From a checkpoint of a small transformer trained on Wikipedia.
Size: 15 layers, width 128, 4 heads of 32, vocabulary 8192, 5.38M parameters.
Architecture: no biases in attention or MLP, hashed n-gram embeddings.
Training: a variant of Muon for these matrices, 5527 steps.
Each number is 200 + 30 x the weight over its row's rms, rounded and kept within 0 to 999. Layers, rows and columns count from 0. The size before them is the row's rms in percent of the matrix's.

# up: layer 4 MLP up, 512x128, rms 0.122, rows 58-110, columns 64-127
# down: layer 4 MLP down (transposed), 512x128, rms 0.113, rows 58-109, columns 64-127
up58,098,164,195,249,206,185,199,171,172,215,152,150,185,183,136,201,261,167,194,196,140,184,227,188,203,214,191,173,216,246,177,206,233,244,164,197,217,221,219,135,220,215,210,214,216,184,203,172,194,232,155,188,225,205,224,219,166,173,239,220,237,188,152,253,262
down58,097,199,166,196,208,219,206,166,165,206,145,118,183,187,146,194,234,205,114,202,128,198,260,159,181,183,205,213,209,228,168,182,229,175,191,213,216,214,240,212,221,220,194,200,216,212,249,183,219,212,199,156,251,160,214,214,151,186,191,238,174,210,180,228,208
up59,086,219,184,183,235,179,200,221,166,187,195,156,243,183,217,196,234,190,199,199,191,186,183,156,188,230,256,199,279,211,201,189,204,228,246,264,221,202,203,257,217,155,169,179,231,193,170,240,193,217,224,182,193,185,133,186,201,173,185,208,209,171,252,206,201
down59,087,176,211,218,208,191,203,177,152,198,189,241,232,181,256,237,179,198,159,177,211,241,276,190,153,165,249,189,213,229,176,154,189,216,187,190,160,252,146,173,185,146,193,252,223,197,208,194,203,226,211,237,161,218,173,267,226,191,208,209,225,198,192,195,185
up60,122,188,263,200,164,171,259,212,163,179,214,165,173,228,218,250,189,179,152,236,150,228,228,300,234,208,162,200,178,183,201,195,201,170,183,189,197,135,237,185,195,209,209,211,169,174,148,197,208,199,186,196,228,185,159,204,222,266,187,226,215,224,189,180,239
down60,105,182,187,233,161,162,266,255,176,233,174,209,205,225,249,206,204,194,254,201,190,186,160,238,187,259,201,215,150,215,220,173,247,184,175,176,201,135,210,202,233,213,180,198,198,215,181,195,186,187,181,224,179,197,151,223,234,236,191,208,150,253,224,203,221
up61,104,232,193,257,208,178,189,199,221,196,157,153,215,210,161,111,136,220,177,194,186,198,199,250,163,189,188,233,219,204,181,181,200,221,173,182,197,243,254,205,248,217,222,227,182,175,215,181,213,190,236,194,204,203,207,139,253,195,202,201,137,234,188,180,159
down61,101,211,149,241,193,203,214,179,205,260,152,98,184,193,218,177,163,197,208,190,216,196,243,204,154,169,194,208,164,205,202,124,204,180,205,162,188,165,219,185,203,194,229,208,184,141,221,164,199,242,256,183,168,201,203,185,238,198,190,219,162,205,184,219,154
up62,097,198,209,171,185,213,210,188,214,221,210,170,158,166,223,232,205,167,154,206,205,204,162,219,162,215,263,267,172,206,178,186,211,188,216,125,236,237,185,208,218,201,228,208,228,179,168,190,142,217,172,196,180,210,216,210,149,256,227,172,221,148,176,217,217
down62,103,179,162,206,173,218,165,207,223,121,235,144,263,190,154,217,214,237,228,215,221,250,173,160,149,188,223,165,226,179,193,178,167,215,188,213,195,156,210,202,163,185,245,233,192,230,182,234,178,217,180,157,117,202,222,184,173,164,211,166,244,224,178,188,209
up63,093,193,259,245,228,177,191,194,192,211,225,242,198,229,165,237,207,202,180,245,216,193,160,113,159,203,208,276,221,197,216,185,214,236,219,244,172,194,206,266,210,193,190,145,183,244,232,208,207,253,180,250,166,238,234,208,263,213,216,207,257,147,164,203,225
down63,094,243,184,193,208,166,182,217,216,200,172,215,212,154,197,217,195,197,242,232,156,170,234,240,235,152,227,226,169,200,220,205,212,171,239,213,140,193,173,168,149,128,215,295,218,126,207,221,220,236,235,247,184,221,211,209,227,173,183,195,210,197,192,182,212
up64,088,247,185,217,203,180,190,180,206,183,181,215,217,189,190,184,158,219,183,190,248,193,181,184,251,218,162,143,213,193,254,198,175,208,178,252,102,212,185,243,189,226,207,194,225,221,222,195,225,102,236,182,193,201,200,172,179,181,241,158,192,225,152,209,216
down64,092,258,215,218,217,179,213,236,231,191,219,181,244,212,164,206,233,200,182,191,195,180,212,220,187,219,202,131,205,166,243,200,182,183,177,241,239,241,238,199,201,209,165,233,165,202,246,214,173,203,225,206,210,183,245,215,209,223,179,227,249,188,182,283,156
up65,102,160,211,204,178,227,210,207,199,222,204,244,199,205,202,251,130,176,210,243,168,229,215,167,178,191,240,236,195,175,252,144,186,188,249,147,221,222,178,164,195,202,231,180,242,196,164,227,171,171,193,196,189,144,187,224,174,249,231,178,133,191,233,170,229
down65,107,162,218,242,254,224,222,130,205,164,191,197,205,183,203,220,158,183,240,207,194,164,199,221,136,180,162,225,203,169,200,189,177,230,205,234,194,221,232,222,205,193,252,232,205,192,243,246,152,249,174,180,181,238,206,213,187,256,232,245,169,165,265,235,218
up66,096,159,199,184,210,170,208,249,183,184,139,209,222,194,206,213,217,216,206,202,180,162,245,207,195,191,235,180,287,188,138,228,241,233,182,200,230,200,203,215,230,222,195,239,223,188,194,188,197,187,192,224,144,208,207,251,234,235,174,184,158,193,232,162,172
down66,101,180,197,243,252,195,275,154,176,208,185,218,202,207,230,230,208,263,220,198,257,244,195,192,202,193,194,152,174,206,206,218,150,216,225,221,197,190,212,259,208,176,167,152,202,203,264,196,264,151,213,200,250,188,241,195,212,183,173,234,221,203,201,199,181
up67,114,184,229,170,210,172,253,146,208,171,201,192,245,192,237,190,202,230,197,179,235,173,218,190,236,222,202,203,195,188,208,208,225,230,193,245,217,221,201,217,238,251,198,201,221,178,257,272,196,166,225,164,173,236,203,248,224,213,157,227,166,230,183,209,214
down67,112,154,237,229,165,192,200,149,161,137,217,197,179,163,173,233,171,255,228,190,211,162,155,252,209,219,214,177,190,250,182,186,204,223,195,265,157,237,186,209,216,125,207,244,203,175,206,211,222,191,196,218,202,198,209,269,237,217,224,211,163,251,164,206,191
up68,109,230,141,174,200,241,260,174,180,228,254,203,228,217,262,202,178,263,201,223,253,206,211,169,225,227,191,204,217,176,212,183,176,187,254,232,215,102,267,179,205,262,180,163,190,240,164,225,177,199,172,134,149,248,219,149,154,212,187,213,176,224,234,162,227
down68,099,219,188,220,234,219,164,200,230,251,213,222,164,193,200,215,226,204,164,227,187,210,228,183,189,229,271,222,211,182,206,204,238,156,204,233,168,209,250,250,167,176,204,210,173,183,200,191,225,227,212,201,225,198,207,152,198,199,201,237,201,217,197,217,218
up69,088,198,258,175,206,180,196,190,194,218,181,207,178,203,184,250,167,173,158,253,207,182,199,251,173,178,185,153,204,192,227,231,235,131,229,231,201,204,197,185,214,177,250,197,170,218,182,169,251,175,146,182,176,184,188,187,197,176,163,226,208,201,173,193,237
down69,094,219,131,146,177,173,157,182,195,144,179,170,164,212,191,220,212,209,194,238,234,161,186,175,189,196,191,201,210,204,196,208,201,202,212,169,221,222,182,184,209,234,175,185,223,221,212,179,190,235,216,233,182,202,185,168,214,210,182,174,214,253,193,245,163
up70,096,211,195,234,181,216,166,193,180,255,199,210,229,157,183,229,229,150,238,147,175,225,191,219,179,158,223,198,211,212,237,216,264,200,191,131,155,174,170,193,169,202,245,164,143,157,212,234,227,227,139,208,195,183,200,224,193,220,144,188,152,216,205,188,172
down70,095,202,210,223,184,156,152,267,207,209,219,203,239,201,182,187,241,160,233,146,198,226,224,179,195,196,142,190,154,167,220,261,215,209,219,164,225,228,171,146,184,209,161,225,229,212,238,201,268,193,186,228,240,208,203,215,242,192,208,165,196,183,165,189,184
up71,104,169,128,182,196,173,200,207,163,202,222,215,213,219,203,156,215,180,153,205,189,185,194,229,183,174,235,247,196,233,196,268,123,240,219,201,214,237,243,184,192,223,200,150,227,140,193,211,212,205,194,214,194,191,185,187,202,204,231,244,199,218,205,165,179
down71,097,150,158,207,260,225,207,212,217,169,159,148,213,203,221,187,226,185,191,258,199,152,180,193,198,179,218,212,238,189,162,234,189,183,259,177,215,200,197,201,185,198,221,146,172,200,263,173,223,223,178,237,213,209,206,195,260,143,181,259,181,202,221,184,213
up72,095,175,180,225,248,198,170,194,190,198,207,164,244,264,196,185,234,179,170,244,232,181,172,218,131,153,214,143,221,163,224,258,221,186,187,198,206,181,233,195,211,158,155,184,260,205,117,233,220,164,201,255,171,114,203,172,214,157,192,171,166,235,190,173,179
down72,096,242,212,226,182,292,178,162,267,201,233,234,209,224,159,191,206,213,184,183,255,189,210,205,243,247,177,195,221,171,161,213,207,169,239,222,189,175,260,179,251,199,230,203,211,183,162,160,207,172,199,207,191,169,177,196,182,219,177,181,173,195,187,248,238
up73,090,242,212,235,253,228,201,200,189,254,198,210,182,184,206,208,203,147,254,223,169,229,270,154,211,206,239,239,211,202,234,197,182,205,187,244,185,218,249,254,189,224,234,177,203,243,154,164,210,271,194,191,212,276,179,166,174,193,227,178,206,217,202,193,213
down73,099,168,206,189,199,184,180,175,229,191,165,139,198,193,241,157,240,201,213,143,143,217,217,196,166,143,185,186,187,136,200,235,194,196,191,250,183,192,203,231,220,194,189,189,163,231,136,207,248,202,216,233,158,243,189,148,214,205,189,191,184,221,190,213,176
up74,102,195,163,201,237,188,179,224,177,153,209,218,236,218,196,146,223,250,187,234,214,236,234,231,184,189,201,207,275,181,205,140,184,204,186,191,192,211,202,304,216,154,261,225,265,219,207,213,152,185,180,202,160,186,224,148,252,133,176,188,215,187,182,182,178
down74,099,234,215,167,209,222,271,202,183,183,191,236,148,169,160,195,189,245,150,157,201,206,149,256,185,205,206,215,156,235,195,234,118,180,223,164,227,253,194,209,172,179,256,198,224,237,201,192,178,206,234,217,176,183,217,177,213,249,190,216,213,227,235,185,178
up75,096,159,184,168,226,218,209,212,209,153,207,168,217,202,161,167,204,219,190,264,191,208,224,191,214,227,138,178,244,169,204,178,182,159,221,204,201,190,219,190,168,228,214,121,187,183,211,240,181,260,184,162,241,210,234,231,200,196,280,194,251,227,209,202,205
down75,100,194,281,185,231,203,132,165,193,230,215,195,195,191,191,180,184,196,211,212,185,192,207,192,238,171,169,149,172,180,179,236,184,161,214,236,187,205,221,221,195,175,232,228,217,187,223,169,208,302,208,150,204,250,256,223,269,176,245,216,204,172,193,157,163
up76,094,148,171,175,239,236,166,204,164,231,185,146,216,199,148,170,260,161,143,192,148,236,219,198,214,179,222,176,216,168,183,177,253,181,220,186,185,203,186,253,208,181,197,178,197,212,248,217,197,243,197,182,192,212,181,218,258,232,228,198,214,220,230,200,172
down76,103,189,189,283,193,199,243,200,170,216,175,189,219,163,214,176,196,206,208,149,225,170,222,203,229,166,170,205,192,200,236,220,221,167,189,181,192,243,211,228,157,231,199,237,189,169,179,245,201,220,183,218,190,186,172,252,286,188,209,225,152,232,162,246,171
up77,100,189,182,206,223,172,181,194,165,208,265,217,159,261,211,178,242,176,210,218,202,237,243,199,186,181,208,210,195,173,186,211,230,268,167,196,174,157,202,225,124,166,234,179,256,232,212,186,168,203,163,190,180,195,133,190,206,207,149,174,219,181,217,179,155
down77,096,182,157,244,186,249,224,195,252,200,195,248,210,144,184,155,183,229,213,188,233,212,219,169,244,201,189,220,272,198,131,204,264,181,219,222,186,210,192,178,249,217,180,208,167,172,213,185,241,178,231,230,259,188,242,257,212,221,225,226,191,182,193,196,215
up78,098,222,197,158,107,159,228,198,200,172,129,204,183,173,169,174,110,186,251,214,201,193,210,222,229,250,234,186,162,225,195,223,224,182,230,215,235,208,250,185,219,206,151,180,177,180,206,211,213,237,231,212,203,186,189,219,205,229,188,203,180,238,200,185,174
down78,100,198,217,237,226,218,212,177,177,179,195,171,217,235,221,193,256,229,178,162,229,268,156,168,213,210,183,245,215,234,234,159,117,180,136,192,206,199,207,212,179,181,249,207,235,235,214,175,200,190,239,175,191,238,287,183,197,187,179,238,233,185,222,206,182
up79,104,199,200,160,149,156,223,222,120,177,234,202,195,199,209,195,244,233,214,180,178,188,206,133,179,232,201,174,269,181,245,252,232,200,178,244,214,251,259,176,205,191,253,175,167,233,198,212,199,154,187,225,173,199,205,181,183,191,201,167,207,230,218,199,189
down79,102,185,251,211,189,205,203,195,213,222,203,240,198,185,240,196,221,232,180,185,184,148,218,227,248,182,185,205,171,163,214,214,227,190,223,200,229,201,237,166,268,260,175,177,181,176,264,161,210,166,199,248,181,221,173,236,224,188,172,192,193,189,222,186,115
up80,124,213,214,201,180,266,186,218,197,198,202,258,188,191,188,202,159,155,171,195,207,145,227,195,243,190,309,186,146,248,212,195,233,214,149,194,215,242,238,220,178,233,225,202,181,207,167,193,171,223,168,194,244,192,238,157,232,215,184,177,210,181,184,195,184
down80,103,211,251,211,182,209,199,206,230,178,230,200,218,220,147,215,205,199,196,248,201,174,241,199,183,196,256,159,194,225,129,211,254,222,227,232,236,218,219,257,200,183,211,205,203,183,244,207,177,204,169,189,184,251,238,163,218,207,180,205,135,154,155,235,209
up81,088,208,220,178,246,259,178,225,252,203,201,161,210,195,144,176,244,247,188,199,234,201,192,225,216,217,218,171,147,177,235,184,194,216,213,189,212,269,200,217,210,194,151,263,224,161,223,187,235,210,165,188,183,164,188,282,209,255,175,201,213,221,175,165,240
down81,098,175,147,173,246,140,215,195,199,186,203,231,225,210,220,179,179,174,207,183,173,170,209,232,153,256,210,228,235,211,141,201,210,167,176,241,191,225,159,177,232,140,241,215,181,182,172,185,201,237,192,209,251,182,181,187,221,207,175,153,231,213,213,186,192
up82,094,175,288,257,183,198,238,221,190,203,221,219,166,222,214,211,228,209,186,193,214,213,189,193,224,221,196,183,151,193,218,176,155,179,201,172,151,190,169,192,226,202,244,234,166,211,183,227,200,215,191,177,196,201,177,244,195,241,197,130,234,244,151,158,190
down82,089,202,121,199,240,214,144,206,209,232,248,203,213,179,227,198,177,187,196,180,252,179,216,155,249,216,226,209,209,203,158,183,247,230,161,185,227,158,143,179,159,183,147,201,208,241,185,193,228,191,195,168,169,201,179,195,153,184,173,256,201,197,191,205,203
up83,105,270,218,208,245,221,190,228,254,181,211,184,194,277,146,212,170,213,182,198,209,180,214,219,211,194,183,174,194,237,216,210,167,238,233,186,171,201,175,245,219,181,205,196,171,196,151,218,192,204,191,184,174,223,210,190,138,170,222,180,204,212,229,198,165
down83,106,236,215,195,178,182,180,202,218,191,251,193,216,229,195,181,157,205,182,228,240,171,183,312,231,209,228,218,197,191,221,230,169,173,174,187,181,227,185,234,217,167,218,255,197,191,160,230,226,177,199,154,237,240,186,274,196,164,202,184,198,216,173,251,177
up84,093,211,217,228,226,203,157,237,181,150,159,196,169,205,202,170,238,173,207,207,236,162,221,194,219,185,151,223,173,207,193,193,176,223,209,254,212,241,201,162,243,186,215,237,236,240,179,182,243,209,187,213,180,209,166,150,186,199,203,178,189,259,197,168,224
down84,096,159,175,230,189,231,191,190,210,256,220,153,156,201,218,177,161,212,185,247,163,181,241,211,203,174,176,187,217,205,185,178,179,155,225,187,193,158,218,216,184,192,171,204,177,207,257,152,205,174,188,198,219,211,202,208,186,210,205,240,191,177,203,205,152
up85,110,189,129,234,184,234,220,219,201,224,256,174,185,229,236,208,238,201,171,235,163,208,227,210,193,190,185,217,163,213,196,229,226,213,213,227,252,212,193,224,230,226,204,145,126,189,208,181,206,214,197,142,201,121,190,165,157,204,180,228,168,163,200,162,172
down85,116,141,220,195,223,241,219,190,216,241,205,163,162,212,239,243,192,175,221,215,182,192,176,223,212,250,184,157,166,193,186,272,248,186,215,228,222,194,215,219,175,208,156,178,170,158,192,168,248,235,201,174,266,124,189,161,211,196,181,198,216,203,160,166,200
up86,114,174,202,205,241,242,203,277,175,200,178,190,185,233,203,223,181,174,196,240,184,170,190,254,243,217,234,215,196,174,200,186,220,191,202,220,160,215,215,225,145,170,162,230,268,214,217,212,204,204,196,217,253,146,161,218,214,188,242,191,207,148,183,231,223
down86,105,178,223,247,239,228,206,220,195,232,128,224,160,235,206,256,246,219,248,207,219,195,192,260,202,144,205,204,197,212,197,218,163,188,159,228,261,155,217,182,214,187,195,220,202,222,234,239,227,185,184,232,199,181,177,191,218,214,219,193,177,248,197,230,218
up87,117,194,248,201,175,222,184,252,208,181,252,199,181,185,213,199,217,163,115,213,229,153,239,228,236,219,230,228,176,184,211,243,221,183,181,226,207,205,203,287,184,214,264,246,141,192,185,249,205,212,202,191,184,177,169,227,192,201,152,220,190,156,151,236,236
down87,106,197,239,163,187,211,174,218,160,198,172,242,159,185,192,170,204,183,174,240,158,219,231,237,210,171,191,224,201,224,225,153,147,189,243,249,205,195,233,235,205,190,164,200,163,158,136,224,248,218,175,189,220,208,178,212,173,197,172,181,156,168,142,230,260
up88,101,235,184,156,180,229,167,186,174,217,202,174,210,220,197,224,243,207,202,182,196,223,147,192,264,235,267,223,222,195,253,211,192,167,206,240,227,228,137,145,223,180,238,178,232,242,171,251,220,183,257,186,194,155,124,218,211,192,160,211,204,153,163,147,228
down88,101,241,142,213,202,228,235,145,197,210,151,155,195,176,151,260,163,233,165,159,227,226,264,168,221,186,190,229,239,266,219,192,198,255,224,206,223,239,245,211,211,155,194,205,178,172,193,185,193,239,177,192,197,276,217,140,212,202,201,238,215,206,265,256,227
up89,114,240,199,174,199,154,166,225,169,211,192,177,202,209,162,190,165,224,152,215,201,229,218,173,280,212,170,233,241,207,223,231,259,197,227,197,234,198,227,216,220,193,196,202,227,226,163,265,197,230,239,200,206,273,221,210,218,156,180,249,178,144,164,164,246
down89,101,215,194,200,202,230,182,235,155,201,204,118,217,157,201,240,159,171,152,178,159,165,212,222,216,203,187,205,162,181,177,225,242,193,228,216,195,203,268,212,216,200,219,192,213,170,210,197,229,221,133,204,202,198,227,210,260,179,227,218,217,187,145,196,260
up90,100,156,207,215,226,190,205,201,259,242,137,185,202,246,212,227,245,212,212,194,215,191,215,141,213,202,183,239,228,215,219,162,211,204,191,213,212,217,234,180,209,257,205,208,221,187,200,197,186,219,198,215,210,210,196,170,215,146,192,138,199,180,233,210,173
down90,101,181,234,184,178,210,184,231,218,268,199,210,190,232,184,247,237,198,209,253,207,177,221,180,180,207,200,173,178,203,197,222,231,176,211,218,176,246,217,216,234,190,246,160,232,227,160,203,199,251,188,241,196,258,265,142,204,182,208,201,152,209,237,241,199
up91,112,237,244,237,250,175,201,254,183,233,144,169,196,185,227,230,225,174,206,198,210,207,190,198,223,172,213,211,199,215,196,189,237,194,225,222,211,198,214,183,210,175,236,179,233,193,254,190,151,165,199,236,148,255,222,214,252,220,203,205,188,183,157,196,179
down91,106,206,254,169,182,155,229,220,208,223,221,202,171,214,207,234,175,126,173,157,137,185,199,222,286,140,201,225,215,221,169,154,197,186,191,180,234,194,190,221,170,166,224,205,191,197,241,204,154,151,205,168,191,197,195,201,228,234,222,225,169,169,191,231,165
up92,110,129,236,222,187,177,171,177,239,186,223,184,221,238,201,210,220,197,162,221,229,166,175,210,155,216,245,185,212,196,231,249,246,200,179,232,213,205,227,180,239,216,165,236,250,217,157,233,156,226,220,222,233,188,185,159,262,227,142,206,214,233,207,171,226
down92,105,193,180,221,250,238,161,215,233,200,170,229,205,165,220,197,239,212,158,196,141,188,215,181,168,250,203,195,197,184,207,187,267,168,195,214,237,161,206,187,220,195,146,207,221,197,227,201,177,175,227,189,211,265,201,231,218,196,243,172,152,240,222,219,191
up93,100,182,207,252,208,234,190,225,228,206,189,181,171,176,151,242,166,126,187,216,210,193,152,183,240,207,174,215,182,167,209,196,223,176,192,174,124,223,205,220,223,185,223,163,191,157,193,185,209,206,215,218,161,235,205,152,214,191,223,183,275,174,185,206,187
down93,102,226,174,167,188,199,226,196,221,245,260,192,198,205,219,264,178,217,225,204,234,247,204,140,161,225,224,216,216,206,202,221,169,232,140,226,188,217,203,189,157,127,190,225,139,248,166,216,224,148,204,195,213,168,188,185,195,161,184,227,219,195,211,205,171
up94,097,160,232,196,217,186,210,152,119,234,220,163,202,228,216,285,227,172,174,227,211,228,184,233,183,220,237,254,224,197,207,250,224,172,175,199,238,122,241,185,203,189,206,171,185,197,215,241,270,220,219,225,198,150,187,219,207,244,136,221,212,197,198,132,144
down94,100,209,243,158,197,297,177,239,166,207,210,222,230,191,250,168,211,156,161,238,139,177,187,183,204,209,210,163,212,201,217,229,188,234,205,261,202,215,204,194,205,237,138,200,179,206,211,264,244,227,217,187,188,163,260,175,221,155,219,174,197,197,194,181,151
up95,095,204,214,203,178,188,113,198,191,223,200,205,139,224,209,173,205,166,203,204,235,181,136,189,157,168,246,222,210,186,229,249,217,196,197,220,231,231,184,219,218,171,195,190,190,251,178,202,275,188,238,237,201,181,181,250,204,190,131,180,191,210,219,214,207
down95,097,151,158,206,176,201,227,193,172,153,248,188,199,230,198,211,212,241,211,193,190,230,182,143,197,160,232,231,191,181,221,205,213,151,235,203,221,172,198,196,213,182,161,157,210,231,171,144,222,210,172,225,214,243,215,189,234,190,186,187,213,195,198,221,208
up96,096,199,179,147,201,182,224,197,276,214,194,183,195,179,137,198,193,168,162,240,202,170,259,212,194,167,231,142,203,231,212,155,142,230,195,232,209,184,219,197,158,194,162,190,183,203,186,206,235,211,179,188,220,204,169,203,209,210,212,174,202,235,230,204,144
down96,095,233,125,194,175,205,230,183,200,212,170,174,157,188,233,173,241,203,187,160,180,176,191,195,165,222,191,206,206,181,192,174,201,178,240,232,188,279,190,245,202,200,203,228,177,254,206,188,225,188,201,215,266,220,168,243,237,185,173,177,162,160,220,224,199
up97,094,242,183,222,238,202,211,135,211,260,207,198,194,203,264,229,197,189,188,248,150,193,186,250,183,147,197,196,198,218,249,230,221,240,216,231,248,173,199,232,225,207,201,248,233,128,206,238,188,171,220,231,220,218,205,233,202,193,220,113,186,188,232,195,199
down97,096,231,186,204,227,198,199,148,176,214,210,255,221,173,169,195,224,209,203,186,207,209,191,209,157,263,160,213,199,191,230,230,199,229,263,164,267,181,176,235,173,155,160,218,198,212,225,158,203,150,244,198,191,222,199,203,151,179,182,171,244,194,186,193,252
up98,103,217,183,185,165,208,192,250,202,168,248,220,233,134,140,258,160,139,180,213,258,211,206,158,178,154,248,189,200,244,180,224,195,222,208,206,240,237,198,198,147,222,196,216,225,231,172,157,186,146,186,234,167,193,202,223,157,177,166,175,180,193,169,223,185
down98,089,163,237,225,253,196,227,230,181,245,216,198,260,147,250,138,151,211,225,184,167,185,189,200,172,182,178,229,169,209,195,159,234,219,205,155,220,153,147,196,162,197,166,216,185,199,171,169,207,193,219,149,160,199,158,171,156,219,194,184,171,180,210,199,200
up99,093,201,218,213,187,176,185,219,228,191,196,244,177,194,179,221,224,245,228,261,214,269,238,183,224,227,150,131,240,203,188,209,217,201,171,206,202,239,213,195,173,179,219,176,208,220,154,190,199,134,234,223,175,227,187,158,217,188,259,198,192,246,131,157,217
down99,093,226,176,205,155,213,207,217,275,200,200,188,197,158,196,206,262,174,199,148,189,176,194,206,189,242,212,184,188,123,209,246,201,208,258,184,239,210,285,227,222,229,205,213,199,173,210,210,213,220,213,135,200,210,244,191,221,208,163,191,196,212,224,265,236
up100,097,211,222,168,255,150,210,200,245,140,193,218,169,231,168,183,162,192,201,181,180,169,280,267,184,142,160,153,231,196,179,168,211,203,205,215,223,202,222,167,236,198,222,200,145,194,160,196,188,227,189,227,156,200,216,200,221,188,179,163,217,181,233,194,128
down100,092,257,222,248,194,257,194,145,184,217,179,166,164,219,239,229,159,218,223,206,239,181,173,160,203,208,258,170,174,200,208,205,189,186,209,207,195,136,204,229,218,145,167,188,201,225,225,258,229,219,152,162,239,160,275,223,169,180,197,209,204,193,170,155,172
up101,099,257,241,178,219,182,163,202,161,181,211,205,214,220,212,232,216,211,218,217,228,202,157,169,180,92,199,217,207,205,188,211,147,239,203,210,225,178,204,193,195,234,203,124,201,246,171,195,239,172,179,252,162,134,199,209,178,198,226,186,193,240,222,217,246
down101,098,182,226,200,205,235,123,230,196,194,215,205,159,175,248,182,183,164,215,195,160,196,192,136,230,186,240,216,159,205,155,211,189,187,172,187,230,195,191,186,213,172,177,220,184,172,213,206,192,156,177,175,199,215,239,209,200,217,213,221,169,231,231,170,248
up102,093,262,157,230,168,215,229,231,130,130,222,140,197,244,264,180,180,223,227,226,190,233,200,177,182,220,160,193,171,171,162,178,172,193,257,167,215,204,171,184,178,200,222,183,207,194,210,246,246,227,213,195,206,151,188,210,226,204,187,133,172,166,213,152,193
down102,087,244,170,174,161,180,184,178,171,189,209,226,242,204,216,187,182,189,223,199,227,193,212,248,183,195,216,193,188,233,202,180,185,226,207,200,216,238,222,205,221,186,190,142,199,187,159,171,142,204,212,207,233,210,197,218,217,225,222,171,235,186,206,211,160
up103,103,161,188,213,148,247,196,156,187,204,165,212,180,194,232,201,204,190,209,167,191,164,242,187,219,231,198,212,193,187,183,188,216,230,209,195,252,171,212,182,153,179,188,235,185,243,208,209,236,210,187,99,196,170,136,175,188,177,156,208,202,231,250,207,195
down103,097,181,168,173,197,146,180,188,184,155,197,144,229,197,189,196,204,186,164,222,224,162,215,162,242,203,172,183,207,154,186,173,220,205,217,196,217,210,182,227,227,195,195,187,171,209,177,219,144,229,161,231,189,180,212,231,211,193,214,185,207,198,172,237,225
up104,105,204,215,217,226,187,105,183,196,238,244,150,185,179,170,196,206,166,196,208,217,186,170,184,186,199,207,172,179,229,215,210,195,197,195,183,164,193,159,175,242,206,190,204,190,236,171,253,257,206,247,264,144,233,178,182,197,188,231,268,188,186,245,212,219
down104,105,214,227,235,200,210,155,168,228,247,253,224,246,168,183,199,223,157,161,219,187,180,256,192,188,194,216,219,199,208,204,176,166,169,238,183,208,170,187,251,201,214,219,198,174,183,145,216,227,203,219,218,196,246,160,196,239,215,185,209,256,170,241,245,181
up105,087,205,147,213,211,250,210,191,190,182,180,155,152,256,178,230,205,235,153,233,220,190,163,156,224,234,173,223,220,168,144,198,220,214,199,252,131,157,159,220,210,225,252,187,238,208,205,245,217,137,148,259,193,162,183,193,231,184,212,207,231,191,157,157,204
down105,099,213,173,237,141,200,191,105,229,249,185,207,207,190,142,232,241,154,198,237,190,176,239,205,192,180,160,180,147,259,195,148,179,218,152,178,176,191,197,201,199,166,183,191,203,130,204,199,223,205,181,223,179,224,201,215,236,199,214,221,161,248,246,213,179
up106,099,200,161,255,242,201,222,237,215,171,160,179,239,207,229,129,190,199,152,172,273,224,150,196,195,237,258,146,212,194,209,230,189,198,205,273,177,193,208,182,211,215,180,224,191,187,213,269,189,214,228,185,215,194,170,237,172,234,204,239,180,190,234,156,194
down106,097,234,138,251,221,153,205,178,158,173,167,206,203,161,237,117,218,210,197,210,191,198,200,168,210,181,218,249,169,227,201,164,185,185,155,225,195,206,208,226,187,192,181,165,142,219,234,172,230,166,226,248,161,190,266,205,175,215,210,188,175,175,234,236,168
up107,117,194,209,211,184,242,197,169,208,182,171,200,177,157,189,278,197,155,210,230,203,247,154,226,210,209,192,232,162,194,169,207,226,157,226,212,246,185,210,179,232,195,205,173,165,190,202,233,257,220,179,182,132,216,208,186,177,261,207,175,215,202,193,223,241
down107,113,164,178,231,197,279,178,175,216,200,162,189,239,171,149,217,201,208,237,213,252,159,239,215,168,233,197,204,255,175,222,148,196,168,158,272,206,205,213,201,183,243,214,211,220,176,198,239,216,202,161,190,172,232,221,170,229,204,208,168,186,166,186,215,172
up108,096,229,225,180,190,174,176,205,165,154,199,220,154,211,219,169,239,232,209,184,238,216,203,186,152,123,224,223,236,248,223,186,164,208,195,192,247,177,213,216,202,202,217,169,139,258,251,186,214,172,220,150,221,195,178,146,236,209,237,201,180,167,163,192,209
down108,109,239,199,129,184,232,248,191,144,213,202,210,158,196,221,206,204,221,201,177,160,172,182,254,208,196,206,217,206,218,196,223,165,193,180,208,205,153,172,184,205,246,220,247,203,235,214,183,201,231,197,198,176,254,192,200,213,278,180,159,190,227,186,206,211
up109,095,176,210,200,225,214,245,169,180,192,173,183,175,160,204,225,225,187,207,141,212,198,144,144,253,210,143,182,227,192,247,238,153,233,240,211,182,195,216,238,176,241,209,203,191,158,219,185,265,235,200,135,192,221,156,227,203,217,137,173,174,223,206,209,195
down109,100,254,216,188,222,194,163,213,219,186,195,251,212,213,245,190,202,148,241,220,148,148,202,204,216,192,131,187,152,202,224,161,210,187,194,211,204,175,196,227,197,219,165,162,217,198,260,220,245,189,172,233,198,145,194,229,229,153,252,205,168,171,213,194,198
up110,101,210,217,242,250,217,165,213,202,222,198,182,189,169,167,189,199,187,186,224,233,195,212,179,196,170,170,236,225,242,213,174,232,216,231,157,258,201,170,192,166,241,158,196,166,227,270,227,192,222,226,169,185,230,209,172,164,159,185,156,199,199,176,203,244